config.toml
num_hidden_layers = 10
hidden_size = 320
num_attention_heads = 5
num_key_value_heads = 5
head_dim = 64
intermediate_size = 1280
vocab_size = 16384
hidden_act = "squared_relu"
norm = "rmsnorm"
norm_place = "pre"
norm_eps = 1e-05
positions = "rope"
rope_theta = 10000.0
rope_fraction = 0.75
qk_norm = true
attn_scale = 0.153
bias = "all"
tie_word_embeddings = false
parallel_block = false
extras = ["capped logits"]
init = "normal"
init_std_qkv = 0.0261
init_std_o = 0.00583
init_std_up = 0.0261
init_std_down = 0.00292
optimizer = "adamw"
learning_rate = 0.00248
beta1 = 0.95
beta2 = 0.99
weight_decay = 0.033
lr_head = 0.00809
warmup_steps = 205
schedule = "wsd"
decay_fraction = 0.454
decay_shape = "linear"
final_lr_fraction = 0.0
batch_tokens = 65536
max_seq_len = 512
doc_mask = true
train_tokens = 578300000
max_steps = 8825
dataset = "wikipedia_en"
Each number is 128 + 24 x the weight over its row's rms, rounded and kept within 0 to 255. Layers, rows and columns count from 0. Numbers have three digits each. The size before them is the row's rms in percent of the matrix's.

# o: layer 6 attention output (transposed), 320x320, rms 0.0917, rows 100-127, columns 240-319
# v: layer 6 attention value, 320x320, rms 0.114, rows 101-127, columns 240-319
# q: layer 6 attention query, 320x320, rms 0.178, rows 128-181, columns 240-319
# k: layer 6 attention key, 320x320, rms 0.167, rows 128-181, columns 240-319
o100 110:136141113145134151126139114133126124162146122177125130107120145108126148167103100143139098131142095094143109110145131139108190101133102129111097146155134122134187132107184149224123132131129144153139120163158104137108126120154113123081125107
v101 094:118129108152159136126150101170170135121108144152149151159129145151117122137163146126134126110134099137140113103122111125133195116140125162151136161145136115121103100144110126123126107096117134106142010105135130098073115159134112140100149160
o101 087:142140154143114126119135160123105110148140127129074126117156113129088159091095099153146140120127154141133145134105100124146083162129171091158113121133157130124149161094146113124145142128155120125110177112110118165119157116115121138133142106
v102 104:118088116122128143119120113167115151083116103112136150093152131108170128113092131121133150149078149121133138113096118109139114128130101134174156101079130115136137109120138150124113141165096112105131186059144182089159142153180166103146116080
o102 097:133142138140137087150147117097075135134122141135081106159127127118093133137147149094137157095154100153109137147156148159122116096092156101089083161136127167136133131163134138148141081113166105137139125185126101168092127156116092154108128166
v103 096:154101124136118105138122168092113135122156145131143100172137086150129070122141108137106142147140090114107123166145123137123104104131107128122149145122110142109079188138130177188120081146122133178166114140144116124122135120137129118105121126
o103 092:132118139124117147136120080174121121103122118117104152101139152088148150148130160128148097130100175132114136100141148146119164148160157128133101139114160159122163071114133124109153157101134159087116135142096132093173155122125146146125165094
v104 098:133136147149084086114126135149143151155117095135143146116068104113107131143092134091174106125070116145085136136144130113112171124160150150128136108167143135120126094140117132128141151138138153155148113111145145132137108125123106123100104109
o104 096:118149112133121180108101125126137130124106139108105136109188100170114134114146121179079176130142115127135127104124131125116109120096145141102137145087100081122135138131145101146129107112111104139102129139097117110107135151151157161134161125
v105 097:120129119097113141130162109112111113121118117133093138145160120115111163146160132156139124144114170106154116163081132140112138133095157112108104115116116087112129144125081146132127143173124169149113112111081121176151129134130133133093164110
o105 102:128155186151128106101136130137141130130141144128130094113083139142139112127118121130149124115124123136125149088142112131157151127156085135093165134113151160137165119160173077109105091079106113110137147147160126128104089179126125103148106147
v106 100:165146124093142134154129118152060161148118093171129121114132158152122128132184120148118099107123087132142109148123095137110164127114159096129121158050122136155071108086150131137104111138115109103192208076152132107111147163149148151163130135
o106 097:079111115141137120102147104096166134130145168100124115126127112129096128144047156116142150162124151125127162084137143122159133131076128103146120156160112105122152139173123131131150131141138149142077107132114114158145085102134119092164153138
v107 104:144139160101110095119145147096107149104103097099109162134117124142116149096117114133144095144164141144140119134089111129141165138108143138129089105121133139160168156155127156148106155031157078147118122138133145097170131141140115108143127138
o107 105:138124102145118148129138118143146156128127138159173122120129130102155125127113140134099125147100121110093162139149127120105124130141116133125159157146130092141109089112111088119174093201118156114146129151165084140110071114093152102140110125
v108 110:102102154094130144110112127109087147113121129161114118110098099142115128146150168163172109149110102146104106188095071160081119126119150118126114088132117091127113153110095114142127129095138115127106134097138168142124170155120119121164117147
o108 121:133133136151117147085170142151153109127151131076158121130152139129149141128126106094098116148153119113149133098130166093175183134130128121103176150146140140105146096186164121119160116147105133119138094144137126162109110091125123118072117151
v109 101:053105109114126160109137136083095090129121144108121142121201098133154092137134148163136093113150089154107122117127143116129158122125135134176148112129107100119103145127115129147096120091108093108122133143136144108139148120139168102129119146
o109 100:178158143147110122133146102144162121111151124121157082120086157111134159093114101067092196127125134125119112124120160146104117097124135084136094116153141145163155102126115136131126158200149153162116139142148108134129141143099088175090094111
v110 100:120171130090160136130130079123154121155129088148180134116086114114130130128107110169131090062152108125087109106127117137102139125105111105072142103073126100112115159153127175130159146109109139129104154135077169150160127179127116135152145119
o110 095:147109124153106104124131158117094103114103135105113141148144103128138124124162150097148147199142159117129138139107114150148140139116145151156145127166083137145113161117145076144126123133139130126142124096173124131070133083134148141147108148
v111 100:108140090140114145176120179111127114153130130148114096129108141113154130124062122135109096176117111204156098124140160142112100130165133156134147101121116135156104170142113147143135115114103175111187092136125118134140131111123110117140143107
o111 094:102127156147132115087120077156123161088102109111154114124127133158114095120183140127133151092118172124098130139095114116163139147119129105108093167088102121082159096150136084070108091109126087125100125143105115113085158154092135137076142165
v112 103:108130154139173085125107125150130162127169115126106153085096136137147155122129096168115153134190171146180136116110147137114101121117118115181104120143093114182096094149093119132157111101134109108162144103139134112126161119117150148176120167
o112 099:105146108144096150092153131130126062127097135136118159185157151117083102155124118106170141104110092106127143114143149117165101105106131152075096127125153141070139150101131115116129149135139134125103101128127123118122104154117120152094161123
v113 099:148116116140094169109124098147182124114112141102074137084108162156125129176099097109140150115136113084161132162139131129174117128150153119142118173109124151143172115155097079123147154161056118138128104148105064156110128143103122123123163155
o113 090:127147108138164082148133176101092119180153142137164143188163108123123149094146112131148101153122162116138118127117144117079134120130071128149130087159158115156077144129112155118107131125155110137121139093137123095118111121138120124147089152
v114 105:098129115112124172055114137123121145134113114121127127107155148155109172108127114109150217134143107134116141155120136136138149122132147184133109143121124201103121101131103107144088108149162141118149123111133153157097146147147149126124128155
o114 106:154130177152112131173133155097136163116173138141080121117120140108141083140081122156125099160142144148133105087118135132139130150154130124124162144115149086165157116106144150105138135135126099125113118143091131130150114146092159098128140127
v115 104:102131106121139134077138103152106135115135114154156135126156112102127125168162104149112089133098090120149111120105119128126134107150132143144127120085127137133124106172113136161095117150102099123130133148111116121095196103144164123116118155
o115 106:137141164133112120149103134118122133120128150080098118153103146163155120093119154122106148108158155161112151122141137137164152133086147129110152142153121136150118118089099164112118131100164132100139130104137127142123122137110110152111096113
v116 111:146082125178094158122151104090122075101133191103107159127118145120158107105139163148158135134134126123100137149130155101119132115162110154119125130140129111158168161126123074099172094125117097128083176115127104096176129138153131134125112096
o116 110:127169124110137098115140152152157140110121133172136099112101126124073159132090085064073128096115115126138116122172118120109097120115087111137151120120151155124117100150126148108091144123105127137160133163138095157067135091096153124128128157
v117 093:099128108124145133134140121151156112175129116139135157124140152074121161102133134121108105144117127166163119120117110114110116140131144152162138151149140105134110085129140115112109094092110166114084114141122077071115171079127107144125170160
o117 092:153091118162163097121165138143100132110124154127139065139115143198121094122142070162131104112134136100137147155136128100203143115144096130146120099133112145139112157162120120138135144126161142118154144096140107188107124138098104098121109098
v118 109:138088118101177163158139128087140124106144147090172115094155132157164098139141128168183125138124132144103131138110104116138122090113158109106113142151103110108147125160158091147145134097118108136139148054133131123128053123133092116103139124
o118 112:135137137156084106116133141142152094160130105172112156139110127107108129116113120118113096157142110142138129135134133131142097161127094126139145116113156126129133137118128112118145149152104125137149117163136112091097168146129123091159103121
v119 101:144144109140092115109135110115110131084087138125086125135131150127144117153125126124119151197116106140133119128140104100170121125146105175096137104121140160146128139109103144166100124105145146109137139092112113103113090122113099102155162160
o119 092:143100112087112098145163129142117161175137154091137100153154103124138142133109143159131111109128113125116142143111139166087160100127096089157094164120138139113140132156113118096163138138099113148139093149116134123156140161138148132150066101
v120 102:140178154141091094129146104141110117164108076106150119134161108110100137157132121105138122103145102150145145086120131105131145148145124127099114103093106132106128101163123138100129129141163131155100164163122148097112129147163115159082136108
o120 101:121144118126162135161134132142113142109144189134116126124115128136107156105117121154082143130080129111112124132147124151087143079129134151152131143144149157130156151101139118172095096117096117127122134065133103171192082134130141098189154127
v121 099:124102152152144089090169092106106165114133177149086141151122104093135122177128124133098134153170117076111115149127145132127136133132126154132106096203095120140096132109116164133098130172129138184138123123116090148100114139057178135144146144
o121 095:105177108096077150108108172098144076136141140088152127163150144187140150127111120161159140103103136129108135115110102155111139135109122069110131119077172117130112126148147097109124151096118147066103122117143162109134113152149121159105110089
v122 103:094112125084114153109145121124124106112132139090151121126198155126127134155140132137165089146086122107142092104122125144157151114155137138097141152153140111145079104106156161117142097151110182080156136104120128139168111118115139050132149158
o122 104:155152124176151146148106132126167146141141149167073133119094141117099095116108093117120159113148105153106127137105144144148120128108095121142116101115094111115173147156141149145113182104153069149124115167133147088080147098165120163132103097
v123 109:129142152144118124102122137130107123128081147132148124101131128130164125134130114117119100121112095160131143119124072115153164134135111147104139114070117101135080195098143106168142126130123123091078137108140164127163124177143142118147082114
o123 107:097132153118121121146146106125128153109167132133103130140126140125083152153119152147130172104135118107114121125124143136081093137110132090124113144155142133130184102157109111098100123148120125178169158163110137096113149122154154137104152138
v124 103:180161132099122092170103125155106157102149115163144113124107149110138160152115109099119129132117121073160118131123136192102108143125116117082076169129134141120141112151099126113135140091153121125206071102094152148095137122166087125166112142
o124 112:068097133145154133095111150114110096165097110125081189141157102153107122144144169139164122124114147135146144155084092119139148135138159148110200141070113114106106168112123120133162084163099113111103147104130124127136089139142156102124179144
v125 100:160127102131115138123156127129129123055146184100137113145110130149113139117176096139154125104136159134166100126109140092132119104151135140149137166147141100110130143054134085154132129098120123134128134101133135160104146118165155090074133141
o125 096:129132147142137136127109122115173128176106098150095118064152148086150098121115122102118106183142100141122109119138137124110107167165134145129143108125124133143137105173123155091108108142116120109112113153121165124115111154093097141178124099
v126 092:139120109114084145161151143126124106077151153120143161149130147167123120138144164107099129124118119124147142138098131134123152140124127170116105167119118127160116152124095139132141117127161108121116125112122117150116144149151147151161089120
o126 082:122103124159177121108100120145165176186104108140100104129127136062118134126087101109132120132151155149127091147141116125128123144151119092132124158090169136103126154134164112125125129143093136115154134138108120108156096083099128102085169129
v127 094:135149105142137144152128151122143187117122141143151126114154164129114085100207086131128133070170179176187122113085137149116121146139135116121086177161145153112150134123147112137159128094106142147145123124122133145118105110121162114153166120
o127 086:101101124108152116121118128123119093171134143136114149102117123133169140146097131121108159184134093106092148147152127123148131121080163120134148133096131114140097142149123170150100105175138150109100124122186114133117151122125110122111085152
q128 094:184142151141151100127107149116148112145147141121111124176172131143126132147139101104096121109127123092133149111176129124110123109138135125113106165091104109119126154102147144090125159134130114091135126122076151096067114137151124146162143119
k128 139:083140155128085175128140138140134159148104110122103125134110138115159071112120150155108130107114127125113122140114153117086155143092113147146123145107161145154109129103115108139129112117101107121145116105102134138136139088162114094168144165
q129 104:128134111135129125119146129140129149130136140123142159164161128139116137179107109151102116139094125135142132105106117142095098092154145117167164159118162119146112131168104101146118107158149155108166115127129116117124094155131117137110118140
k129 132:116149117117092151159113119174132116115141168124107115128131132100143132096138149138099154098111163123101109127129130150087134140104108143101109143140170144128173168129098107155126155135117099151130117108125118133147105137140111138154128151
q130 119:147068100128103135148117087109109160135093156139111093124104103126121138134169102123184111143128134138089115137091123114146130129098109132093110110146138158088114132121122113102131139127097122146122150141131133108137125096116099167119130104
k130 130:189154136125181120149137153172147144126112121131139107158187127137073124142119150125119119125109166116168121162134148101185140113170142092130139127166134156078107148131138137130128151126122137070109112114157138106125135180175116154158135139
q131 101:118172158130163103106105150143127112116143090114111166142169151146145114130137122114089163141145129113186164101189146126097143087136131083127153112076113108152113137123098172120133151138168139060095099135105175124093127134139184135169132137
k131 131:112192132124087161131166137173130159130164128141111137144088101097135151107127113108123141076096144160121134129104144136160101129099161139105123149154145130119131166131099103110094151133132090143159149106120092148156132168104140125115087168
q132 080:115108138149071116116154137130178101140097178154152111136115135131154136108100134119133100087121128148116149118108140106146159164131113169166114150135086144100096080112116067111101106160112127160138138084121105154142125064141097103115119128
k132 117:142028117098141125101104121085092103125122090119135138137141117109114108104111173150107130180112123116150114117143089124116099138114102119125118116132148094150109130119091098143152085128139090108070103129183143159149142107150118075152151099
q133 079:115092096108100116137152095135151163166105149158131095126088148123160155135094145137183109124125082145122084169116100106102122156079130158139115103185129140109129128127153115151136128135137141175164126112129070180176100115126077158096104158
k133 099:105029096122142125115123117087061107112102066130136144095115106104127111115080168147112119162079111146143115104137113114128092144106133124154127126089112076117105138117110086138151090146121120135085119148141133161149157128139182102125168121
q134 071:129108115133134116123139114114092100114108153167105072119060102077109132101115098112148114103091103182122105133086112118148147157144125133111093135135123133095129154125149089147159135120116131134138136116147117140154125125120105144144162149
k134 090:133096147114129132090131127084138110126084076111127107153143114165103094110100173144129123188117134135142111132141110105122140124088069135103089091131100115124117121096110135162157123084139103162085096126155172174125148132152130115116171122
q135 102:143141146134171122107119122078186132151079172122133139137129144128125082109135140132107131091131171116125138113156147095172126097110105093160141101096150122131097114130144150182099104114140152095090111113143189111115174152107094112110125138
k135 095:127147147141131110114092165098102094113078140122137116104144131117123123090158107145112090138114150136122124135124144135170106107175096116117128141123132125103159121099154099092121154135103160132121146109108160121124138109165120127110160135
q136 100:111161088112098089137126125160151155145146127122134143117154128152131119152143137108132151107149150097133111144137085115116091101101115073126138159139144170164125124136108161159124112133129167112132105116097143137095095102098078129131112153
k136 099:146152126165106094103103121092140159132079180166117139145141152090133127155104133103110096150084159163130127117105152133164129122145140138145161115111101143185095117155151100104122113144145148125136118154113125145118106136152138116120090130
q137 091:126155139117131101131143116153189131162140133118121157169139166117132139134125127132104166145144130122123119121132129146117121103102135079126146160104148123137126100149105154154118090182159170116122109111117161139111117144131151126082082131
k137 093:098220132131067154128138127151136109105145140155110124101115154131141114129128084097164137068171121157105149100096169173152133094139136154109117150126177128130139124121171166122082145138112144143165134158116123121137119143102113156112117134
q138 088:132163103126111118116161162157158150121131109163115135168159173119131126136112136081113171103092132100136159101133133156080115098095197105117153159122177148073114131138159152130138122152149147153181142180118140156107129114112139113115119119
k138 117:113127088132172155179132105133092114125135122108156137107096099080139106136107166102115094135100084149132126131167131193069102161142163142130110138132116120102153143138110093103134139154137111116113168153107084107140108128145140100124113085
q139 109:132124121119125155147099133123107116129134130104123097117119100141089117123110120118141094127145154116141137109131150135153110152147103141183136124157136109131141135118129133134130176080098084163147108146132116129161157121111109130150163122
k139 079:131113135141127149144130123090146123160114090091132158181121110118145134105116117171125126153110121105134134115121123141147077174141130106170089162148126111130128124133152122127175140167127178135138114142090175102140149124098120118132118135
q140 104:140123164088123111125146110148179123134123144139120145155119139116139100133107103104109153103153132127143141114115131139130136112091132100135131129095154119146112100112147156147117111163122137093143107157076163147112111137122098123097125120
k140 083:120202134148071146124130143134123110098130142127135134099125125146109120136146094120123114087143166160095140103085166143151146084152122147126117140124166132101170116118123130123101177116151148142179131102166131112111132150104122142108124145
q141 101:158143124111104123138163092171146160152109144130113138170137130113117123167113144105118151150132146132127139121082125148126135130067104103125134128135107127134114113133133146121106070169114162118159115147115173153105148165151106121116133119
k141 080:143187104111108160132127125126110122113151153121124116115126123103108131157139171115108107094105169161103116135095133151114155101106149143120135098123138142162146145157088101131098127092118103113130129098152102139118087162126133114108104164
q142 096:137126074090161120148135077175174165162140149106129139165138148144128116173134175125161130186153161112126122141152079090131084136096136094124104123145090169136116179136077101152137110117145171112149129104160112132139110153155129123171128165
k142 092:153119119139109129095112115115141142141091132193086098136122143112119104110123112101148098144121087160136145160129173151131153119151074157090170091123131132152120132093114115126120111159094090067109106129101141140134123100148125124119152152
q143 101:112114137153157105118132072127092168138159098118140120123165133126170166120139114167140115131142116104110131132161113149132108142117135118119144110138113125139138158121134105093174135106187114144121130078114104158131145166107122128131134151
k143 087:141112107121134096125128136157131145157141170177102148129119165139117145129151102102147152099101060088093164162132122107140151127189095134119153116073093141115131125098090138161149154118092112130147147140118139135107105110160113141134151143
q144 098:145123148113101146104090133132095104120130094152134140170082099144124157111082111144135126157128133145131114113154167175117148164101094139144115133156166123104129147146128147121152129165115125092144132184124121111124121107123120153130184068
k144 098:120126144101137157129140127126116104123152093131120130100124136140128134101120123171084147077106130128149116111101120136146141109112160094122114143126150126162131157129174111096131117069115082113120110180166100164171117180088139087150148115
q145 089:133102103117125111130129122095131125148140146145154127157089102093088168135087117167136130183126129141149139133133112118136106111121086129110166123186115156139136128130139114097113172169147144143122129147133105088149084116139125168136117103
k145 090:143112113149053130172159110118166120136111144120141119116180124125138107129142158194107131104152127139143081121156134143105149104084074130119138108104144153129111127131144146156120110085086087181126119139107153132080136157117122120087135150
q146 087:152113084135140115138130099130083171126137129129130097137100129121128129148092157146112073146120173103126162142086113166138139172142117152145117133175136138124122134135159124127121147129148106153140144110169109163182103153130116147131142098
k146 099:132056147109125123181141148105125154124139124125138110134150111144125123129084174166172143158135117149145074155142086124126142097084102136127140079107131116147126132097131119111182112110073128150131124142139127116092108137171123154143149150
q147 097:133134101169157134111131113114128162133111132112135107129111157106125121151111160102123146122137159115144129128128148109175136121153143149098158117117146173128125095133146115139078155157145136101149155091124119136154106161146184163144100132
k147 102:123123125144124081142153163144148157129104120127109107140123117136117096142125160140183113140170126119121134162154148166112132088103094170084128122095115128103122107102107155198137149101128127136117126092114131120074106111154158143096153136
q148 090:118148143120085119126123131153123145131133126145134134155105117167125118147085152104145121153115173140175144144096134137096151165111151133158115135168159111110128137126140146122132130175107124111159108153147143130114121119130097128135160101
k148 079:138081153102145159183144151114120137137157115106147104100126140094145132102104152122116120151172181148146087110130101135122163124058152085136135131118155116166108140127163104106147118127136148103105131122145114146122095120130094129116159135
q149 128:136158126128113106146167108155148124111119133120057142156139149171108108145114157135141137162117122142132131119108137123130128086139134139121147142155108159148109128132120160161094090165116131113158111147093126082131112131140116117125108108
k149 052:162087129139129160143143146120129138133161121152130120150105137072130143131083150098125140181124203142126103140094133161123089162107148106113141136106161138150126103124134114107144103148131142103134122131105168135095148135119113129119158135
q150 084:174112127126218161151152135138159091163138135139174118138136175143107126138146175124195153178145118146131109153137122121093145094123126155136112124152118147130174142158115155158124130107122115162120138128125130113149124132143122106119115120
k150 105:131091102125157176110118072143101189125149119140165134126064108114130134143086119160132128147139087147126107096148131111161102158153173117109104119117104109140085123144145094132152147168115144128130143164128107106167117084125128156127120099
q151 107:146141146130107141101158122131153121125135140154119141138166151158133144124142092144138136132105103156120103096145130123113100101136171091111169134137135142132139145151120170135134129149127129135110116155073147090124113126096125102139098101
k151 063:124145132114157159103133109103104095138127128135128124077101135146126131121136184100078097110116148124139118134138155160120117140152142108109149122124137139155126148128113100102153109147161101089125176137125150151141137150113111080141177106
q152 119:124115103083138116125095129109077178159140135114131159127128143150128114123142109101141130136109121102135157105142117152097138153126116081117115113113111132108140133120116137087143114111131143139113122151125163171111162138137144129122132116
k152 159:154125150164127123116149141125128167124139135128131100140115150133166167145109109152149126179137153141089159171075114137150131141136146119141164126184138170105139144114135079069122139121094175154131143147123094117110162142129138124066154169
q153 100:164108094158164107133132112133113132165116163163159128133133152119114120164159103149137093159124135104135107166129131121124123115131159128126074147146136133116114172132128108125173119139149119108134123103133133115135133152161105190139125136
k153 114:117151082133110122111192135120118127125140157127141173095098143143169159115112116149107155124140102167125147115111136146122117117110164105165145154153136097146149149158119076121127123118166184185146155139105085122143122132114163115104157122
q154 103:077104107170076147128143118115142129114120124122095122124115131117146179137108159137144145114130123161117124150098095146135136149157113163113126142156165156108146085090162120105117117128119157170157134172147097124154108124117142094086125132
k154 119:157101135114142112156120109108171102143157144102123100127175117108114096116142154152105150147111146082137104109153127113120120119116080100107115117129129131123125111156138170182129129110131084099098107092134143135121118129139112130159140122
q155 102:136130074066122151147111139133100143122173121150164127118132150131066111120157139147140123138126147079135117115097117094157082133156145087150121159144186136135111171136101082143148127127155132126147097140136151079165149118113129188108136154
k155 115:160201140163154085140155126158182115144123154110108124117150150132133145148131107104123133083129138146153157130135180128134170099134140126132136171133121143122125129169176160138073169110083157131165156141117117128120113133139123155130059117
q156 108:089152144187128118118123117154152125119117136161120131132134147131165134145144105131071178110137131120122159106178124142122176084156131103124158140093114135091148068109122175149089149164147140107123130141129161143075108135137138124154099110
k156 098:121154160113103156174116175155119089103165133124114115117112130114147138084072105103151154123165128124116109140112125161091114125075130174121125111138128165132147094098119151141148129155156126156135127139115113097130137118112133177103152113
q157 094:092139127121115128104126122146145146130166105145138160147164150121147162125130100132101170125137133103138132109146141142087110104140167088107164152099160103148138098127110182149091130189149126124146125137086151150106096136111139110137110099
k157 102:097179117138109134149163127145106131139149168167115139119086135107154122138142099106131119080120126147108111143123166168070160114111151158140183111104133159107112145141082153118119112150133123164161163130095096124096121126118132143105084140
q158 090:103117125141103102126131101155174132191113125141132147155129148115156117095103139105080141095144161157112124099142154130109127079101152133137114145102138127116093088126115130111137125188114126103148180106149120154110096126145145085162123107
k158 117:110134134100139121127124148123109128100128082136097134121144110099117105115079169109140129112121100102140122150149187178113135141101147161149148110130136140118123155106090104152144109129138097104104103119141107134155122124159164077137151155
q159 109:114120150145165116130113131132118111113062154118153131090087129106111107120142131151105128098127115139133154094132132106142170104174086140117086095102096136125145112125127117153099131123121116127111118136154143129158141134137113139162135160
k159 104:119114159132174123143111142104134132118094106083133118148135107164119148100136168152148098141132147136150100116152131088151139142099110143145106084123105130129134093132139111160155158116188130138091072103146167114120143150129135156134142143
q160 088:141123151135127131141112115099097168105088132109167113118110077125133158160132140179134114118094111144113136123139107100138162173170150128122086092151140122123190126116117118149082133114070113115072123160168137101184165148110126172110134163
k160 086:115088181140129116134133118082118121147096096094145106104110122147133160127146125140132083163127154177119074086116102150132151104117105105141143088134089088128134101101105137115147118074159114165115143121134155141108160131151101146131129130
q161 082:109077111133117084081096099144144138136136119105146150111122103142163130142157152146181130155165110127123129139140123102160151127125099127136116072107095118172141096131093149126115115121109153074126117129118155075139126130133140143110162112
k161 102:159169136151074134100115119120187117117125104106069102155155149128152107144148078124127141106151139116124142129124130096145162096130128142092146135127150133159086136123129178187079115115092126115144112067148161123114120144126144133114116149
q162 087:146157169103130099106127123133174155174147108139145152119149147113130116155137097134114165113115132098126107115134141144137135067133152074107137142112152126143135117116123134194135096150146162100130097138102160147117112131129144122087113128
k162 074:115210129156079147125120142141117102119115145137118128090109161147143132139147078108151102082136130173125153108078173172130168104130131158115133149124160112117142104141164154133099171131154150138164134120121140099131130124121111158107096127
q163 088:126131095149107089118120079143181165157127140145143140149105133148142121129071154130090128094142139124143146136161086128121147133106084103168121140110127159133086140164153112149131130161134152101148140099118147139128109129144086143162134116
k163 108:148099149121143127137120142089130119122095139130133126128160109134105121099109171100133114161095141123151102132126141106159141108096119131133153080130111147159161143115124065130171127116125112112069088147135138138129123165165174125131162136
q164 086:126079157141101120121123146104117125107112123105134113079089098151110141129132133132132073112144127163124101160105127121124151146170067126150138154158120145126125109133163119156108111119098109114108124115144144067176166085159097154130143125
k164 120:126135169097091137133121128099145131123146124137121141129155138190148140094115101177117133123172176111132092083097110088176103104091135103158121119125136119144109105146165129119120108081130195136118092151143155122139140135109107148133133096
q165 085:069112144131129107114112117132094160118098095129087110129106121152160131146136137134169107123128146135121128167133104091105174151154134101130139117113132098112135091107143150146094105136100136124154148151123122119144128140174102135120096115
k165 106:113190157163062102106140168131133131106140120131098119128117145114146109138143045116161123088157174137099138109085148139141136092142132141115121163105150124128097111081113162169099147123093146141194151124083139142100120112147136145128104145
q166 103:086095118143153135139147129130113133130125131131132096100122132136150118131110158127135113097130142146161143151125108068112101132163119120114117157076119136168114072095146104123075132117091087164217163114116142139102118125160138092156143138
k166 095:130163152148104058140149151103158162117149155096145124150155103121138116160126117124169126172149118119112130122124130124103095138126137154150131130133112182111097100126091148182135139156155132151149141105079108100094112100175153131101095131
q167 089:132145111135137122128105155126156127133098168088130102157148159134154064123152163068088137118127159129137131159128096162113147127112143141169108124098135117135099142141098123165137159088133103092135117103160115189134102136083136084147151153
k167 104:104083138116174175119131113140085137103090117134146084099104124152137139098089163135115089165107107139152087164142112095128101146135155114114146109130105085123148138108156097075134126156122147106088139130155109111141162084156140139147153123
q168 097:128147121103110143107154125127133148143143154135147163140123107104094159169144145150149145140111133138146159104064122140132122153134147107132147127154121115093122141134155134074121098179114119139120143152132174116130194101161106120104115089
k168 106:147117098151091112150120090095107105173149129112152107132130136091143138159141138116133119132170116169128148120163134152113160127108119141117145126140171153141110123143089147133096133134117140104139145096123121159110097107126093129106112102
q169 088:122113136113136130103141152114111102135146123156119122112119120075122115093131082149110116056151148152097129098147149098159097113136131128089147148104106160159108097127135106129127124149145131144134172116111141091119149136132114107138117126
k169 088:127172125123130072156110109102121132108138110086148178106157133146130125155136169168112133120127119082126194111136153162127095151178086125102093136144107158107165112101137143144129157138132123148138117130090117120119141143107136108120175137
q170 083:104168114132147122128155120083156141111125141118160115129132140129162144147158149112124162090121111108135151141162108102121103132152147119132157139093122107086133137133143119136099143107161102135106113101139145154140119107116154137139076127
k170 085:116134100181117145100127100136089106146098163148169076104119111117132107116157097097136090137174094122117121129213133119129118110153150127095134150136099127089151094137110139136096169165129148132103162111145143139135120095165110139099135097
q171 089:095108141118143153114106105120138133111105121101140151108149132113163178137177093104098144083122123132116092130124135134138121159127162095161151116075161080076171161148114136123171121101160117146095110126160148134131138123112116094158091126
k171 083:087168150152157120087124121145085103139080159167137082073130107154122128116166085143110103077108087122126134134148132079129180091184134132145146122151124115121129130130095115123113169152148168147131148138132100143158122112111103155130115121
q172 086:136102163133172146145157162133145072133102114150158103126116154102147137102148120163128121122116078163061103123185155087131119122165124118113137124110107105125136105111166110106073118139118097159119117097098125105151141112136177128100099148
k172 089:108166114155128136096139106126126121117134103108122158138124132152125104127176129140125146133152137087088169110103140101140081122155205117111082164132142130129104150151082144160078102110170123163130133114140141132162144179126142099122088174
q173 078:140086134168107108166136163101134110110150110152112111135085134131125088091098126126128105089123091171113137121136166104164140125160109179109095148124134145174111071110130105125069102139093102142139116121089137090116140106122138187088150124
k173 095:162115147107136120151115168108138126090139096098129167153160122152103123114121180133140149163166177084143146126136106116111112132076151116161104132155129124076145112154135155132152110107192102130101108086158152094115145172131164116145146146
q174 113:140137130099127120151161127169156125141123141156108140172121151152115087142099144133148153147140132145128150143150131113120115135127139130122126164134118158140148145120117160173078092153123133118123096124118129116117104113137108124134081129
k174 062:136109122133137152147143168118113172119151124128119120134102140123127122113101123094139131150151181145135108127065169174138111127107162125100104100132154122148111106093167098154144135164146145127117108187141156137121125129157108153132179113
q175 100:098140158135089136125151129131144074132126158171087115138115114160118066117126113094173123118132161153127120160139103071124122112152127124113154156092150107162138129104127132170121116107111130120130098154147126115116102134122113102103115152
k175 086:114157125140110142108132165096151133121141160098137160054126115152124110146140131124132128149157214123106128089090130134135107119124149111130112158141136134091178138087145116120131134158142155147170127114094125130125144110121114114122205137
q176 103:114128120132144104137108169111135139142125154090099103119130126128134084153153150078114092141149139107147152140097088124121163149111107172186095132104126125107100113133115114147129127083141096108147104113152115183138156128120154116093183159
k176 066:118092135105122166131113118130148130112123118139125138159119121155142133105104096148146134185145072125131106140150099074138082152108118161139113125167126093082172123120145145106120111148102173128121111107148096065138128061114133147144127096
q177 118:135175088138139120117133143146157125124099167121097100140145126149099078162107182132159127151100159096121183151125111095121167125115092134125127119146051144155102083114113144156075126107088155113160133150152108173132108140132113130077144160
k177 112:142138111168078131169131140129154141135156117086140127216151135086137101149109118094129133196117176156106113123091119122139065166082143122110111134104136112151123108106113139139099123149097128148161110115086121130125156151167146137092110147
q178 087:146084110107151110179112123120142158145143172114126105111111126127143116108098108148135108102142115117098145130150108094149115151141068131187089111098099131110142109118110118148123096076097125166141128119115166125156141107126103129127159148
k178 077:136162134118090131112069112106069130102105137103111116160129103117113092108110111149114106122073066143177115149128172096124169134178147154126110102145086116130113116118108092128137132156148161148117138125136135102153136137163161129141121111
q179 087:115164146097098104125132145122121096117151142096049130129123119151123102143112166103114119155140194113156156139086141161124160126114131166160127155135142149120086126125101150159144100154125117106168146148142100106132139111135105085110183080
k179 098:134082112097131180155114113146126125128174114141149125119160127100143137134085125142133126150159123118137116094158101142138090158103106091129118147142170125089194082101197149074122147162081178091124098127133132118146152101071097134133168096
q180 097:093142134108109121126137095133110168119139115100140149145167136149153156136121116123119108100113158087147134121118115147126103166122114092141148119132142107107129184150140129107186124122159105106145106140130132150113147144117090098153132112
k180 097:126125142089128153150131149136080113165135177159162108065168117134132164103168113125109104112139127124115128125140114098146146118144124096146154123096113138140192116105124099094148174154116137104116116148121125164129105106113087126133174140
q181 088:176107163152145134128144146103162125136122152126106101136129160092113105121142124130106127096114081162080132104115154134143165115162174120126127116141122138123106093137137125106088079118124073163118137091107161102140183124146124136085115135
k181 090:139116104117141116120109110149079130112105096121111150168127129145132144135141172124142111162127118120137163173144109157115110142117162176116111138102121114060133139138095124143123131112146161121118171066155145113145165127148144138142132156